From a checkpoint of a small transformer trained on Wikipedia.
Size: width 640, 15 heads of 64, vocabulary 19470, 70.3M parameters.
Each number is 500 + 25 x the weight over its row's rms, rounded and kept within 0 to 999. Layers, rows and columns count from 0. Numbers have three digits each. The size before them is the row's rms in percent of the matrix's.

# layer 10 MLP down, 640x1280, rms 0.031, rows 237-277, columns 960-1119
100:506473504464496486509513493520502532487514513506484463546488515519470474430505529483509490502482522483470525489486460510475467532527473471471547499497522518500500478490515475488507457506492502460495498478510546528479506518543509577483462497470520479507522485444517529495519483450526521485462491503493434558501499505505507490511506467506472486520541484503493535488459531504484488502484500518528426512500472471470509523509492476505528486495510509472499515484519539508519508467503471
103:490523448504456513476502481525456469475495507546483477504530513446504492501512485477499537529507503457451496514514518530461510453465528487494510449492500495489466486496543514517508491461542499504511505493488481527481481457470491483534497521500543536490490502454531497442491527466499530487508522480519488541483509514472491487484510540507520478499539512489554516549516497465460479521480546531440520545486468448531542488513479456475517501525507439517514502494487480515526462459491543
097:473521500484512555473511479501538492464475559503522531508513519537473486497523473493496477560493479487530547488512496459487524517503506493492456520474522495572491450474506492494470533510529515477491500499523485513540496491484508531517483515487461492517524473521572516502491491497525494473525532457505516466493525541508469510508511495491487479487515520512452469497473505504447457532512494498515498490508490460515525507474452511522518539502489474493480494508452481489512506478495453
098:548511538539509493505539467481467488535515486468420494512498551530519456517533465515474520455489537481502508463539511467519495483503498493454500523479500534454454499487521514496513517475536495500526489509500462501480524527445512489512482499481490527482494502537503518476488541500506534525495523501487501487453504507461481535474513510499499542529499505517579511494511552519465529496490519517491473495521519472541512485493487543499447501517508492520507513483469508551483477509460477
100:530485557524552453485506537498470519524506478502523524467517484501455465482531459466549479464535492490554472526509544499532528489502451473487518572482581568531502505478483478447474548583519541521506496483513491516516510505517471510488466499509532506480491459503532501490492453499476468509473534502487471515494509493509493506536516516509482521506527509539536505514525497528495490460515537484520524493480514539473491503506505491500472523460501488494477506499502526475429502522448523
102:472449508503504501483511511535501459553505491480495492518467543443486528508547529513518510475494500528511498517505480535471523498527554431516482536518491503498527477508485502558494502510510478481489471511541472546563508502513509540485504553526483473538486518535543493491506520478505507508480508486516505493507531490470501516513514496493485492498461485485434501508504494479468486481528499465503496514506486530516485466484507514499501506496462503479494497488488485469529523473513480
099:547496495529524479512450491525490516522477474517508520508487488484529516488561534505503474547459483478466521483526499508487473516468505523494494539489497519505451497500485518483491460468525470523512502452485577522517523487522502486535490482534523496507538519465484538475483538485520533497478440499506554513524524459499514476492504513461550484485492451474513518460529468522520485514461488485486457487499487457488517520489489485505490497487524502483488506496511452473483495472515496
100:424502498521487501535554523478455487544476544441485516495535508517554561523482520515518496492510512516503508509482500493513470515511538469526498517543475521490499472506512540527496495500455522456484529514472567505547519486523536441510506480496492508542489495502497477486473471449454499489500461504498516466462522503500471508527491498529484470463531437499438481487511436505488520476489495507524517518551511494521492570500518532515497531513533504472491473492488505485514520516522441
101:486484497497468523494492447468438500503468517520479513494530512486483445514518501509469493479493483484487480493516479516444529515492497550517474502581519475508456530524507492502492474524515448530482488473515462462493514478509497527508473520480492521487534547493500514495518469486484549556503536483485519521508494496474481482473537524514534518490521493471498513534562476512511542486520492487499481503493523540520493487512527497471432504497511511507495495492543488499507474519508491
101:504466502520543465590498535455493516498479542493470502486470496531516481481456494568485487577503503487525495502553449521460500537490486518490508518504549563526489583481534526460514480459480532524480488491482487471519482510494502532478489534516510526509503475533491459521479475516485493505500527493448486520508517467480537479479510465503543491487522526518532494492502525528493477521508503480484515512509484485511544482473545519495505416543516515495494519472478509468523467501496495
093:489472491486517524499485436474517498502480490482507498540476538469525509493546504504512505500481508519481479496518523506522515515479472510479548520480498508471547522522520508494492493470508469499495526463517463476498488478501496501534497489518474500465488512446503534474493515519524464505506508485450496509466447472489506483511498535456451483450526498530505541509498528510497518513473528492480505453500517539466488466509511522532511473543509484553487499531498481488473493503503549
101:517519543508542495489500485498519506472497512429490511467487495492512428511479546510504484522488506531476517465472500549440526492478479502500483510475500495534493495481514498456462485502473508481502521507502526478488528458519519494523509510525506506499501531504501458503536508474447531518479470439488482500472506480527525489493516511478493529469499507520523428474507535427540484520505544504494525539506508517520495504528472509476491503474510500524471477511531507510505492484524488
098:503482508442475507508445489503500479480500482483495472483475521450511458518518529554530483505542487498504511519470507493497527494500538502529507467531504501544492545505483501441483512511470483486512495478515475456502494522459509454524530483490509511507549486525515507504536517473488502516515504519548514530512517485422524537499459566490520495473535492477521538497500498507531502496518513509508492517482494511471485515540509491490446501485513489501496496495469507467510472529475493
097:541525475495458510513475505543502518538533512500493519496496487483474441515447488509517498454511499485475525529508513526487538506507510515502472492484481512491457526472509488459466513542503555458498461516512503490482501469524487477536493496500539515471516494495470477533545468473489496487489462495528483495534501459503527499499545492530487492528486465522470465499490495491457539460530475503504498472511487491561500522493452525523455490492488487478519530470492532501502517493501532
106:538501489483523532430546474424511536476499451517463460514504483476495473497489515477472486469500511534487511564469488517487495469519479461496414556526477488526482478508502512471488483494513517486483551464521496488502497498495482467455489501494488508511489498522517521485448522464522481474531530517540475505505487480478516479489515500522468498505491492445490459500476510498534554541478479469493487549490466496487501485489500525545523492514491492503507523477522506469489472575524447
099:460472521515516519546511529503477485512476556503524445508527483466464515481440530480457510530559408503509465532488464442509534525519520490515493508504509503527556484544506485475488501543495457538514453491502485540480477540522512487508526467504521461483508482528519516547532499464533521497500564498496533476463507526495513503498526470527504474523516482491553505522452481506527518477488433500488487487489499488525494483511472453460518526482486460517504494497499532496469497484476502
099:499489496492496457492518483494470501501512481499501478529500507522462546491462519490531475492511548525550524527503464477501479511482531503537527507506504458540501483501514482488526523530521471530433514510493532509520514488554528507528484480482494497489489532465523490537491493495489517543506447476547538488533511505511495487449484505532483476541492497467516532554487496527484468495483478531497485528520481524490455551510507491486493517425483506475509531540501489484494454479503485
103:486508471503467472404486518499493502507499473512506486483478514500494518517460519472487505484488489498510490490515497492466502499503448487439497491478491512495483517515498475474471466554534441528494460469476476497498500534468477471500496484488498505522497544489470503497496517487489523468483496498532474462523496486498537515525520524532507508478515480509488506474511520516504502489474507510488490521495470505554533544523475524442518514550524523527536528466513493460478493449514499
105:471489513481462473494541519528522489504472476501473493498502522476498522484486528568548492535569528532510442540542481530552499535498549454481494479518486536467510468493523520477476502517519502492498533511498492509506482485461506500492474506494490485509479502509491427496479476469497481507528523489488522490498509494520505515510501488510512496471527491504527464492493497500485547489486474473494475510477498516524491548540503488492524500475544572504490524482506504551577500469491526
101:500482513503552512532483506506533535482480516465507538525468518512496467457509504511501493515481493477523469510530444499463503515482519549482521507484503496483429482474521491511515486516502463529514494513488524495450525536479496515483484533506449445465510442542526496502509474514484518519497497552491475521499497513469508551487480513490521508562532506454487482531491501521497479517523494487505488514539522469517476469528513497498466505500469506521520483437485473486479467513496505
098:462491480534523476509517504489488495530492507506513465506505525483545529493461502526454508505504504534485489509476521479519528541545494501516476470483491496498502488446463508462499497534524505469502504526511468469450499532484486461463513524494448515487533517510486509536471525497524462477472474523486490520505462486531519479498481477485503507495483481483503483507480543471498479456543508493515512538481494485477497478507460476543532494507576441474523487437511475587500557498457525
100:461559483453518498446504459468462515499471528521508466472467484528465479449511524524489542494473455454548472516517481518553477475466482490500535485483511499503518491484484485506502530492523483494497495484512468478488478494461499510533468486472504509541489501503474511461551464513479488491540499480517531553462522487474556469485476480483496460506482501477533544500468523528503505504484515507483486502511511484499489502521486472511484470498463512485545518461514504467486480487488480
098:488523478516421491526538510471467510508481507498512486499461525562536525474437458508511526503529499484454487477483445480513468487524557523488533484488518499486474480492493503530489509523420551545469494490504525492533509445536487497495461500527509467453531514488483489546469493506511492488478521512465483465488449492515495503523516511494517499462496529484503504496490493487473492499463486510470478493530459495496490505498498512490500482525493478502512508492526508500517487463502491
101:493496468503505542509534551519476542558472510521521515528518462499521479490469450505518467506491446545536499485514496508477515447487533481481501481477484490500511541506496526486502552490508515504545484523485527487515542537504463505456497493492493505468482524495476536504499485465493483539515541501474493450485519494490483465489503499477477511494523472559545427490497534489488501481475540472522470503499503463480427539496522498512514491479488490542504476497469485487523517495488485
102:493493516481492479479526490507496484484491538493533565472510507518494458511495506553532527503521468527498510538508488523528520522484527493548509541462467533479512485495464538466516524492548511512538482541510538517471512520528529526506500485497465519522509523486482466524477473490498447464472529544487502501513514501479507471479511489503492487550508548481446491496484513470489533517478490530536475477531520500510527532510483483500534491496485525550491509515503527490466544536517487
104:539488532482457494488529474509495557475488505496510477503479505510473531499512445493534499511496526461500514531536472507471468501523510511494476504543461457470490514455502515542537463495508537472526500492520507498530514462507498548466521493527485504562534470505472499487468526450492477479538466564510500496512525488470527499495534488525503434522470503532524524499494497522503459517496436502497504512507501529478506513488505462482494488498483470486494484516466485485508496486520479
101:508552469568498514552502486523478461495452483535490525481526495543552498486560495545518520517503471474468463510489496529514483489510557523505498480489484500480481479482496502482506488460535493514502492493473537564522507497490533524436502466495448511482495492475464495538477482473528476449510495571457507513538485469509489458499510511484512499473548520522495510534505488513526547489518489476478500502494516490504550485506486486494497523524517483467495496519489514485499505496491477
097:509499475502521473445505548537494487481503505467504525528495480486518457499540515503517514533506497513505487477491487489468473510498493553496508465499503522437516498489479487522538494521506446535495472559486502522473500532517553489472495515525477549505481484463523504469514508512508530481483493492503499557483472555474484502482484497501500500515500480521529470482551482536515504502544523501504464511475459516484508477500492444515476541461474476477520475506504523482543502471503496
098:537504509486497493483502518518514508502518481520442455512528507492473499508481500494491512515451516498527490504499471493508512473476512444496469533468534518492482512547490523477515519496538446488475473486511467500469502548480514552450530483500518510511550498496527496528466500463536512490461502539472489536481549517468533491527500556501487473531490518518515486520461463494519516504520501498473478518492525504474501478513511505531498461500478503516512496524510523484508504471487469
103:528519541488490455480515487515516440468500477502536493435487466517494543500470530527485499478518508493538455558464534505538544514471473486529499489484517524481490466490506504532491533520497535491500469548479557491473533493478493462451482519527492457524502524524496477480517520507530515502521550503484509471515455462535492494532446501513529520495511487536506471493475501514469510516488494522489492498505539529494531507498484471487525517500498540498532525553503495500514529539512521
097:519502516556519486486521478504480476548507501513485503491534474556488509566514465513476497552475484501513509486498484494528513486521511481554456497503507499508483499520477483517531443495490476543488475508467525513456504545542454474486518478512528548499519513478450493506480524488507503507517486512468509506479493516518516514516536504504520485528499483486500474522465528542536580506514509514491498512478495519485473471490503492543514532545516521510519469464544530498505507498532457
101:507527512521511502485493501487534492468524494529495499516493492499483538501512517470445513475461509477519541494502492460488474491450481529508500529476481497556499506531507496459503535535510472497495493518543484479501479489497534489539433491505500537408490528490525523492495520471477494531529469507485501495536507508479504468500516515499505479525498480496478517486486511547499507490473472484509471441464514484499527469461490514500511483460499553492479473513493475528501522515519503
095:507494496529474494443530524478499485470457525497434493502543488516484495505497488510490515524505548459496505535499512526460456490504522466521506479484511520521510510520539516493490484547496521508508527511528552499428484478486498513528474498530521527498463465485457499526560490448509522519523476507535538456497477482488511484509500499489485480503534504547507455520474494499499487500504496468548526461512528489484511466421492495515508541540483502495475509484490482448452439496501517
102:493505489461529500531461508486545463469491517501478502486516496510505468484517515502528523489525473517455495529523452501511532484520530515497498504509452530515489470521480499556462528525423494504475515516476489505555520486477560482507511490503493524488512518520519537511554541539527460531536446519454528433485525497569491468511492493508515482541495492496511494445520527515503520498495523506522545530535505516479520501484512505472468496509468430528511516500509516469517471533506503
096:465510475536527475499532480499548499484465518500525474466511477509517475483524512510479484469481509510510512479530519480500472437516527519513468537474469516492544472511481496477480511494545463496498490520507515523496476493480483514454529494472526530470496520521484484517521517499492499486531518482448468490444488447482476512492562507534459505490522547515471479510533557509510520499509506499484505530539511521530483475550467457477509542481524566496484481507547500499481530512517479
102:540524472500517505514473502505485508426478461481463509524491531551491512442506477513547497486496468496482489494499497526485520483515526528530463474493513479513459481520505458460452517502538485525472510503500490477494496484511495499478508516506514556503472520522465515483524462535470519477507490495499515461514496512500480457524457463509497476482483466522530480523477463454530542481508510467499444471499511482541471538463462485524523537486508489532472515488492492540496466532480465
101:545489486511466527498503490479503452513501498505519519489529478516507518525472506532479506527543519452490497494490480499470499472445458495499524510484480488476510513506473496501467456516488495492508568492533490461515501500481500514537501481493498449507489505493516525562485495482539504555488493497503468535482490564512507465466540536455506495489495458513500509494493488469506486528549527510520474504484499523506493472479486532491554499500493529496511505465521506531496494463507537
103:472502490493479486506520489474528490540533484512483489462505495519547533513499448484526492521489523491494517479480476507534523501506526520482493512465504516486506494481474515491545504489502495516520486510525510536522482490537489553474534488452471531490496550509483523509475482525493501472489482494511507462561513459530495482512511542520463512523481483474485506504472508562542532501467503507522470485517500499507570537505498496443481509471474439467478536493534463516477509508524483
105:495508472466473497502483492521496504520495474452510491527449515501480521490471527504521499534529508488527487481507524501477482487509541490499526556499497472499513521487501507533495495490443446504532516455512525518529497516521489505547476488526523522473486482492535546560438478539523451493490482512525528497472494523487482487495528450488508505514518484476539556484514479520501490524541517487511543491499529484488503466490545476515536521493518500519461476519506478503467507507526554
097:490535509464502510480504509528505496487487482501544576493558503453548484507524488547479485532549532525517464490525453500503501478521487526492537518491510512510438518523514492533505513539504488481460434500504537527520519565457480533466489544495503467500526481527507539469501524476485507446438575502465506496544503465498467537498467525552508471499479486460470506490558526507489504499494513521512496497463503508479508519491495482499490488525521480512522492529534540477458494480475514
099:575502493522479484539522494514505490502503494494504506531500512494498443484469487519512494528495480542482526512479482512496493483530500512497503524500491491498496487478472523514513522513471506478519540485441483496479488500474505551522493534507525538495505492493489494503528494485492521467493528527498483515500483472558512538530471455481542506502544482500523460505527516503520496506465530499486468517511499518491455553473507504476534519487523471483507558482512489495527482473487498